config.yaml
d_model: 160
vocab_size: 4064
norm: "layernorm"
attn_scale: 0.177
parallel_block: false
init: "normal"
init_std_qkv: 0.0395
init_std_up: 0.0395
init_std_down: 0.00745
optimizer: "adamw"
lr: 0.00219
beta2: 0.99
seq_len: 512
doc_mask: false
Each number is 500 + 40 x the weight over its row's rms, rounded and kept within 0 to 999. Layers, rows and columns count from 0. Numbers have three digits each. The size before them is the row's rms in percent of the matrix's.

# layer 5 attention key, 160x160, rms 0.0941, rows 81-159, columns 0-79
049:516531492537458605516461560442505552527444493457491498480516511460422597522485568557505552459514499489532496526505418525519490474521470471505452513407536474488475515532460433476487477564572453530487498495489483524494489516445470538401539530
056:550501480495542515534546529433545479500493482470464529488539522514482495435562545499561526559509525506507456570585483442492476499417484489523486475526477502567516543464616532512482435446474500515461545544508506494517459399502512445493539535
063:550499528473441581538491548537516473466468492539479472483531574507429500501494529498463503484533554491502527516531491532546510451536573487513576458537438555466561556468484447512511409559521511481475494454502459508527466519563554495440512506
074:559497509537528571594480500542538447500435519467481547518483495443505484415516519482442551469456420445504483505482469526514514445546509444457488535429448483495488494431508413526570523603482531488502477507497448543515525463482521483485517548
082:566470542535555497409496520502484486544522456547558496493500569462494404454426403469538498516490450478487541419503520485482545528490554528477506476451542475507494503451510489514561542407501475472518424469535563483533522505386486567550479495
082:488528477508472512434573566497445553537505549475586461484458494559498418453375462478518468545486435460494424427501473479448535522429569521437558461468514485498469477506521487469569556456434439518494498514531492484543530554473503520501501511
099:515450494456522495563450478512538527450478504527388545526539512517536593526499572545463463464483516501533553578496496405590460453514506469483496500495534515543485521459489533560486477540523552471527461484402518551490499478577438457412497543
091:559488447522417414501559424526458506503479560529569497464471526495501456534479463544534545571542505492481467458502454509449553462421517486495556589465585491424511461495471464455635513472476517468465488457491484475451553528471495515496524496
109:563500539501467452563501436466577514454455475508490517508508533502573524488551591506501501470447493557513564629455469405544490450501536449497534464550583527561446548495532464539501433497519538479520443493419497537513451506509539441417516531
149:510557540498504530473567511503505516532524466508527487477544519528406556512459530539511542564519472464501489457486446563495546460446542524533557407432379461437510537580423452433529489488503433520501600498490537509619467510551505496509507486
154:532620545454531584505521432448501542476509468437506459523532490479468481462570485473478492532483556582513422506481532497512458517537555455505529436527473499550489540535503482474434467503431466477468477501532593480490515492509536484482478486
152:520468573528426468569467456488497497501533500500520553487502538541500451537587494543583537538490459477463435468494483507427483542470540511473423429535478501541524550515468488524525494426522508589459500464489453533548511575537488481478471491
150:462491464503497482503550480533486523443544436457509522470543508573529482451561527509508529471493457477548488580497481502488497425417576510437492488471526510524604469488488491502523477471455504507486451476477492468631461482547513466530554510
152:554520506432455455532490493534504520528428473493500445537512468450555519546529483487453454502515510423548508520488534493515492474535437487538502480449483539455531456506499549402536494499496559499492520534521614466426488545552539509471511517
140:544524457503512612480531457483477498477485570553574493417511545541532472520524516461562536531530407520426546514524447488448473518433478507490490426425542461500468506523551528475529547522447463561531568515445486480471491532451458493469531511
080:461477550524467512534497504514576467603525551564500526512500478492511479484512456471500425497555435540480548521519465450455481549527437409493452555498444426490532486466569528509597521514529436502598504484533500562486454568500480544485467538
079:510514491461464509485484416482528484464513484482538474465516528526488443477521529509517524491573481526488461519457433519427482556498486524567506588578495550478585486477536528550532481471540476477500518392463471509474443469524503492551509521
074:488555505519540491464413463490497508442493585482408567512518529433471519460504530504462532460503558509578526470479507463621491507499456502480505481504498478486425430549508563495483489509520537517512486557433523512519502516473442460408523489
077:557453590548519535511465526494483526472528533546456537497470545491489481421510507525537536518506492514545484489497480522508530554493434530456506449503499524467479491483505506441506557554443556541440558521473446454524501510481504456531500441
066:494490426449465411489498517514533473556490455525606492423538448571515523516518513477552500485495492550399503552533453539417453518523521552543556518540542501551585555476484477510555522494480465489483463456536477459494466428535497487539534533
085:568577445497491511552491517504524529482532599478470527481520467416442526361488527478457499496485510510499439505458469513515480538519427532505478568520483461466468489601566520532550514420548493533457501501390499503518521631472467439448501503
061:510516511512567482550500478555450435532535489513502498451489475491504455555470512519523471455458555510559439538527448431498565435507573532494480490483473496504615477484481528527486490500510470504478459448536482457483497470481533492494595452
069:539490516451462518520451456449544487486467553533545526551512498556530425494470450442486490494521555475495532513484516555414453493481482521559536464458401548498457465458476557524551525481482414463548532491551445551519497474499494539457558473
081:501498475522526483506596472506418484509511472513561413452540541529476545494559498515545523528445504550393515543515496508449457463501546526506505470499500532483525554470505497493580469430510433527425460505533558500452536493530563544584554461
179:488508455452455476459516440510486471534515447508576438452493483548500487592527477535543509545479524519472465534483495511439530464484528572534469516539508593502583537460440438519555453536497463465436496476542518489455495457531571539557504497
066:509537487586485469478500469547476517525520477514521466444505461462557586459524471463473442475524508579540531528490481413508473480459486422457533532555543484483495508565592568517538521558549432524487486474404484482519511436507536435531459415
074:483518448526495529432561473525493429511497453474576506495477442515548503514489415521524507492463500486430522505468499540450541501507473572527462519456540507511538549491424550490567478555484473531514551491547502451476529526535538502567467467
070:473498562529431548502522497526464526508511528484516498498569496527447491509444507472525490504448449545560566578444457449537481573536420491437476484474557460524519531440455488592486549494467529490498503557458498521526512422508450506489564568
083:572570440459459449525546539525450471473455447514542493489459420512571455416503521510498488463475531530536426459451520534452498475542441581467569517504500543459541474489499483488595547451513482506459506503499455482484529491461589478485519441
071:486502481577519470487545508509475505489442433577541525575454491485485482448479504485450523431488554473552574516517469439496501493513494439421514452462504454438440532569501466534566461461556516493450438541449457581538558465469539460494530412
073:514530577491542495547511560514556468500515484503434550507568522525457523453386548438476445523472429507555551485539480515573497538462462439464490509496483420494445529512471490534393494541535479506553508597498491490540456554463448505554515553
096:500501453415474463471530469481484485525505462516588466452515480539546502564567494542532539528472543481429471488459475572471466521467536567557469531561509593551529512447478443528538474525476493450440489472548501499455500422549533503542509524
069:411530465501516518475567457551465514525507456542550452526463455533473546559509468467498504506469468497498532515487461557447509443492549539428491466503490562517560553463402407532472472554441477504448464479546475502457559497492505535579504474
075:422558572477459501508504473492528476539585518524500458439609589538474484533509514470501447502574506544510538495498473432446521447497506437564543485555447455510506510535506565529477544481526477505524476419455510501462453478538511460573502555
068:551560455493461460547461496482509508455527537534429514516503490430574414488478481506486526515509545459552478440513517515534426536488475424540495474581477506496393481506542522484508523448553558485459460546430505481521556536473441466392485476
063:417452523523462484436521520529491475580477498499571532449449473530487579555487477533523547522495433471486526476507433497475459511473537488494486503471495534509477577436430460488488501536500510454509552472543470532472540457546559583556493567
056:516573477554548565516536509514464548488565473551457448478509495414488522491509497505479529483482447505565489523525535484546561457551507485488483482493506439482459487550488501549435506525490547512522509557416493482526478569482425527455515444
078:494497539495497440465519431541517490541486421479639518458507466587527525609558482479515481495483483500430520588502472520440448499466477474488471492485510539549549530463459434517540487502461494453506490451560501506458500474537522515544505517
073:522481495550511455496513517460502490442468467534514542502432464433582532502553441538463459492381517490489480496437591516560459476534475510417457511489510428564494487458567493551409446526518524496535461435496484534513511489531504483463559495
058:530428562522477512486474549474543540558471448492554547517512467415516573480507491476460523448479388499473522484480583468451507534562467557468555465382506407490564545492477483518542471445442436496541473495547526548455416496564539518517410507
039:424480607534498538513467494520567445556494545476525463545478497588444492495563490475492506562568424575446528541522429510534545470458518487498482515517448510538472507518486564502555561540500481513572489488503523554488504545492469511502447548
067:542475520496474527505553462526554555524528501423508519368499460491459476525552476484534457537558485529500494436486451452408472628477484442493467496522497558559512478438530491444509479442477499477518485523507530511500517502565487486518469482
075:500487488485492543533519533460480510482481515532390475537476448449499427531532520516503487501522517426529472391561552454520482470498553540535562467553466560518469490527535588481484570559439429506481484512498494466467531534528453545480465426
069:477496521466508429463525514558500534549510445533577464483541455590565483487501486518496502541507490521457519527488499497484495432475592509452445488505545472527547528436521440510501507497499472542570498497535493503531502487489566494532527522
069:479547587450500530545490500461495492434449511530384586427549426435530429458431504463483465507489584518551585486534470521555454488475459483467475513485491505501522506486484485483468520522582552483499540552446545498485527585510493463500483487
075:600504501563527507520475521486502484435514522449434480498473496451475466460495524531486511499512547456486457449549476524507521459516482536511516527452472572536485454545480504445495559529483577523500549483426504477524629473476461398490529490
078:566465607473467523544465489515556522485559597492504500467495507554525489488537488511474530552479463490500477547540449510489514551496454465495413558535503508518457516531514503460500444521459560491489506521485513457510510500521430454417481502
085:507551516547453524466451537469508437529464443459494529514565513525567533479517544456457471459492450512468540453512523498478464429479443512550519530476473443491427437513455494474559487459538496492454456508508459475514494442566515546489515581
084:515454428385470478496465455510491514518499520497476441519505462420516472496496526506466515578502562510446433522527495588542473571401514451516536497511518503515481468549574498433528501523473492531516553499526465560493446464481501458517426438
079:516590529483562512520571502466522505437488543482461526480469515479432495470507506530473486412496474477592426499474501444489476541564515496437464515485510547477496482534494584591460592507558550465496565431418508532576526498497493484481472509
093:517524468496506504522499569539473496466513534506432493508510494467455471512492503476486445516534581475635415461519537503533527530527477513505523479544546556475538457548533564467529537481491526517433573494515466444525549496444494456447426458
091:492541451470491471531499546443475502491564557447472478502490456542499425476456424477483476493549547490555484495533505522553493571482471495548492494501541502522483513557555561519501494476511503572471559507497405550535475537428470421425489464
069:463429482511480514542471499460477525552545425530566459509511528537465548460493489453529533574505450535372521533544463507447527462461555506542514504527511501479476514493446510478495465522502425448533498470508542525438503498548563489521553443
070:533501494495511553498546481538467454490494535521388443528486525542414483436540479469474488442498531507615500495518529475504516536538527509524499509494507479505470484515496550488476554534567527517469558501445424540510506542477480458451469484
100:572493504559502498502496498563455503553517479501514515467513492470444458499482504483516549483526463485526474503524514458505549448500509528614489553497505461574538509507549542458508449483504469556526531537356555439495529512528526476407568497
106:447499501518488475467493407479474508535518451500603538523505463506534499548510509496549486501486461521375547506503498558382471490464524538510568494467499533450478562459479433487588441528522492455475451537552555515478489484570473537594484465
118:517464486553448510459436514491538510499524484468539490535450415571515528564481496572533485559520534481366551524567545543516482515478573486522479454518494505551554471488504408492540478556482477518528447524482471475476449440517520555580507472
070:486517482465539514559514494516463480553476527493468493443483457579489477517485438551463469527521491475554466516497540499420447463531579512533502475427504478492466549488504464456553413473533511535506523554492469511463510568487462520495412516
092:379538498458546504558518574519453494505573513470531616494487417532545528460437414543498480418549468480548492510509554516466537467541513553535514475442463558441407448510500495450538506565506514576471474524559559540525452508478454493465454506
096:515482451553602545556492459550408538531538467490516468524485413486488528572462512475456468465505456564533521473489471526537555485480542482400547540466475489513537467445545451475513436552446489550522426611509485450512533503529530562551512501
095:478476529561505531573448489469553556441493454534523417502481441607436520526453548516453475456458603515488524468521521495553452583511468487470510449527513509532549547528535484546498541475436508497529493534513425451456544425427561494470523445
089:514527445502522553571493494457415490477492539523493501563451549539525519541522508456507518402451464441498524503494481542578524538485466472533518497581532496501522454513563470468408505563529536504451522447522441515494443457494505476500451442
094:536471552515507459489483470503472501411465457523565526475512564410489510483513510496568593446447482457433529489442520422527458548515477503566442484486521495417465519524513541476563578468566502477540500447555470475514495516502537426479503433
095:529452510498415396479409501468582497494441462472565511584492537513523509580525433490546482562513551509381565554461481524482443549482496459543474531531493513549423543486478458489499469477468542504529455466542480508520411417493544513571531533
089:487563485472562541483589523523472532474591572493502491496519448485471531485470453499513490455488537459620443446532517506557502503512449552456520469507526522495519473546523531423480505493494531536438542565479518445538559550497514463433471522
083:549487512503497442501433528476611482504411398536539491497476513505538530522507521462546525553486483555369570548492521497508492445473512502551483467552458505529503503484475430490494491477527457504561426511495509484506430552511546497621534521
065:495564488550553518504586549537572518475486574454420513392456521487541553490488571529491515452521455481587483504441538496494544518531498506467461523434472503483491459505495485591468503523538576500489501499416509517531534478437484523553520552
067:505544493509526496521571519508507522436482594465422511477496479514487485480494540541464521433499533492698453458482548509491528544568475493435506475449483493477458459535545547488442533516543535523508496494449482496528519481429470461450442513
097:475516491416462515542512526473518476471513512501449494546521498521477514551497514440541429516528550502571450469477497478590503536539516506501452479602501528532480512593445515567536563491485535486481498416546420489500500531467535460462452460
101:524509516506492532468517519460492481521472448474531488500471455449504477505434590495576472479478484574428541499501552505411462401496476504530513444458457487521521496491553427501575496547552448492543424479470539479494507462583464535575524503
086:474555495490435585512474454613544506461445485442463575497505521532447459515435482433459444461537558474566419547485454542522544452563552523454503526479554512458529496478461448533529566509478509508502608450482477453509502471434513490446532516
062:538478523521552508505532535479506518521528461514617521491508480515510532528470479493543505544481473528371568495516466487510531482494490522433499526476496509520489539443499460461561465484480509478574474546511544446472510448607489515547551465
070:527488463519555540490522577510478412470515458513501479554519467553452469500563449433524468486437506546436503513532502528563535500513445529475491495500547579493516485504442534477542520466494479517470544436469509469572499477541580449476595433
118:507466419500499420495515496480532530540531469515575511459488487544480531544502472561487523537504488528466500523513507552480472498509586509509535466521490540464457477474498423468570421550460474460481428534534461519433463459567561550556527474
098:476504525556461469476527442525497455522527502454505522491507543512459491512523492511481498532468464519433483498473597462459527490481516488510512479460497499536498549497586545485528410477531532436491476535449570437482468487451425550472481529
102:538475579557504490494534522543534431507524453447451494509530462408456495513488462468452491533449450550473482486510535508405497464489557530468499506415529475496522521505540497510530450484539513450532501595380518501524534556475533511485532506
102:597505554562510551577520555492456397425495418499457488527457490486506481408491608548516535454453517516475555503506571482463482493487437492493548486433585462478505487553553485492478513511538480539505490495401452522501506463469485407485494455
094:524511515456506545426593450465547466503525494517498504514498539444493445478536502551506468509522398479477496540499521393453474516506503470385478486487488523469500550548526491534514474485581499468476504494427481481516538483518443508528493509
086:514497499505603518478516452522504589545500531480532466523527507440491524505547446530480531518520429557475465482439538413441575450547567535434520473461484501470554549475478502589512456475557558466503538508424561467487496459540486529511419521